config.toml
num_hidden_layers = 13
head_dim = 64
rope_theta = 1020.0
tie_word_embeddings = false
parallel_block = false
lr_head = 0.00822
decay_shape = "linear"
train_tokens = 350800000
Each number is 128 + 24 x the weight over its row's rms, rounded and kept within 0 to 255. Layers, rows and columns count from 0. Numbers have three digits each. The size before them is the row's rms in percent of the matrix's.

# up: layer 3 MLP up, 704x256, rms 0.0927, rows 195-208, columns 128-191
# down: layer 3 MLP down (transposed), 704x256, rms 0.0894, rows 195-207, columns 128-191
# gate: layer 3 MLP gate, 704x256, rms 0.0922, rows 196-208, columns 128-191
up195 100:111147124151170091125098095110128158118167141123128118156159098114160155123121135152112139097098138134113131126149102111097124118094121142138141134156139126138163163156128144116163117099068070
down195 103:094143108146121176119140087120144155109098174118107150125112127051081152138166107115110118122124159106137145085144113129132117144153086099113090120144140127114112124116119116145110171157109156
gate196 103:134155099118119111109117157170133158157143115104135094136137156131154146128127142167168102156080114127091170102147141123114115116105108109175123119107114147128135091113069162148152150163101111
up196 101:140126124153103155146140145077113179150144173164171123146130155158121127136102093137126144148115136139099135153138162148136130132131116122160107162097130110131148148120151152123103148182163134
down196 101:125134121130096147142135117146110157145157157141106147118104154134137123106153142138125087120147159130103149135135122125126084130135114109166126117123145111123106072094099137106134099113116083
gate197 104:133154149147195101140124147162070169108170154118126130157123155115095139118123091113160124161147097107121206138108108130130132126155113168088137134107117117111169115153145120103095122116128184
up197 104:134099073121140164073147152116135119093150107181101145102115119105121135165158102163084133136072142125107119145171165142126160149132146096089136128128139182118119047147144114146079149139124085
down197 104:123112155112158069110126140147153107133116079125121058090118131112097105120110137102151121148150104143141095081181171083146090125125129119124158123116128135091160169101130095112104135148138139
gate198 102:151096115114106102121151179138100144092109140120119140118133108147114153131064092085106170117125133105123116108142159153132119075137117137125161114162120121141119081151131130113162089103157106
up198 100:145109138099102117101117135120103114137179137100131123168136105150175090120105119086106102096091117137146103153139174143131125151123139125158149079152135098123131137145107162097176140185129101
down198 100:155127131136137158100145091154131099095143069184095110142106100096165140111186130123135149103107129166096106109161092098142140125102171135148127111124108116101115116112082099128122141152115126
gate199 098:174174145133146139100131146143113175148120149147081095138119101121142148127106142110106097096117110145093166149105093148093108151123079154163133125095117141149094092183112130096177156107164141
up199 097:104118079125126164142124151137139127114128125092153082089123121122106103092095127161087110124109159151140143105101141117118093122157102148152154092152137151150140120140124113136136149087105095
down199 098:107146134118120079167098086142117137133131125138098102102134135110130142157087111124120112079139142119114106161173108081094126156126124112132110155165092131107111123102105103126140128166109134
gate200 082:094123091118064122115077102119126177134119136105134129143166127111118118097145180107116153167096112140116143149148088169183109104129113148148117117169147118137133135125147181102128143140133131
up200 088:121132164133127097124114115125119112168136137134159133145118166126113122161163125163113139141136120164131087137089132134147140153133132139105134140120122139131101077099119135137138092125087122
down200 090:156130123144141127081134132116149113153157108107145122153155122112162153132158104126154119179164178127076124100069150111139138141143100117119147165094133128109169128127175167134106103102112114
gate201 103:093169158145089157082142133118123113120093129133138132123072132129153141181144117118113155121159126120123145096125138136121160096131151113077135180102126141145139136141090156089130134122133118
up201 102:129114149092139108156109124179108119137121082113107152134125141160121144123167120131144088154180125147115159114133144113162104135153122075157156142120143154105126138124122089104096118138143156
down201 103:107056092121151130151126084124091086105119164083127064112125122095150115147087078109126082162145121120115120167130092118149158089132163111146146129121127118142126129145148145140117114127164116
gate202 103:144131165117136149130115120158110165176131101133106120135143111125136149168112124112117115157106134100122162125120121133142133110103116140139118105094150132124104142105079145105135128163131124
up202 109:137160122083102089172153155122157132152129136124106156154121104134169092111112162085117165122118119128131130117055126116141123114074133127117133124143155137146127108113109142100135124140105118
down202 106:107090137146143091112198124169097164186111132138150109103118170134108087162075107144100141115111127109153100136129109127083173095122090120121150124138150124153114114131135177124168134099118103
gate203 106:128149138122192107178100167144125163048163108158141145077126155115121148086117172108131129149148104156105127128122130134110096115146124095130142159073084129132117122129121126139138076100145120
up203 109:130103129122136148137155121100137137113115158113149169099124108172107098158162120132126133130088138125095125123143114128150109160142153106086109117071129127088114107152146116143122085119130131
down203 109:131114127128175085096160214147136108141159105125165134143117159095138136116138119143127105125144125131074126119135135097118156116134134120147147126183076161148106124098122140115107099122154125
gate204 101:092149148091146174127158150119085128159173153129122117122157164136096117092115130127150132112113082140140144146121154128078143113127142095117142116104122129125087104113106151109170182156172173
up204 100:132147142107156102131182171122136128135135120125125117103157130136123120120148170137130102166147116101103158123147159165117132132112126090143170124127120141105133145128135103117158127139180112
down204 100:138103187144140136125159161102099157131199123100134129119110138142090133089161136164127099139132135106129091142141116123141151141133110089149112128136134116151115084109130134150101156120150148
gate205 096:115160095113160121109172101133132070151103153112083128097138164165108132139131137134125130143146113105127133163111098126105136108163105140102111147170184126132113078122150120152107107121108153
up205 092:136112111155182126138067069111094142088098137092095071069069132143143124107121141141119112150134106124138138098148102116124106074109146137146160152111089132136149180125163115134110132143125113
down205 093:121086160143125126138090118092126141131128162126133112153113119149150161135109106119139082110146170115146134099105101136149097141097137155115138112103142164123090135118082145096164102163141100
gate206 102:181158137147125096086170101130124123160142156123091092135097144106124181157108078107145100099134127092145135104163105164128077120133116118144101098124141172132114161131124158137109128108128103
up206 098:114128127128163113115130110121103156099111092146121122147127134162130188165129099131108141113132118165132117136136140128084133129136122126145141084125084116121138098082098127175094143107159121
down206 100:126119159128123117123154118107143104118171179140092133118108149108161112110113094112136144074167135130192175141180127082084146140103134135143136139129084168158160115099155147113124113124110104
gate207 098:084150100127141135124097107109077163171144125099162113155142128128149117092121167118125134112123152108158171176136136133074114113142082106081102125118091174119094147126161126153097142134106110
up207 098:140117129151137107110138153108139106077185160126134172118106100160173116130122140166088148091121119144132101101146076081153145128122144157090135174148138150152155122156113164096173094119131138
down207 097:160097151126081143117205134151122112145137127110096110108122102124141139106120122181147095130130119168128113152124171180136107130108109113124107149137133135151122113127170198130124115134119125
gate208 093:141153143145123110113133133136121098108116145107111122116153170169110113146102134128110126128084122116090127122131129140087130111128136133135137166133122135121138125088128107150075109105114096
up208 094:143099102139143104145121115102108151116124166154112133097127141140112101145083134161117162105107158076108145128124090130125163133094152087102164171156138089088133128123150132057104158142135147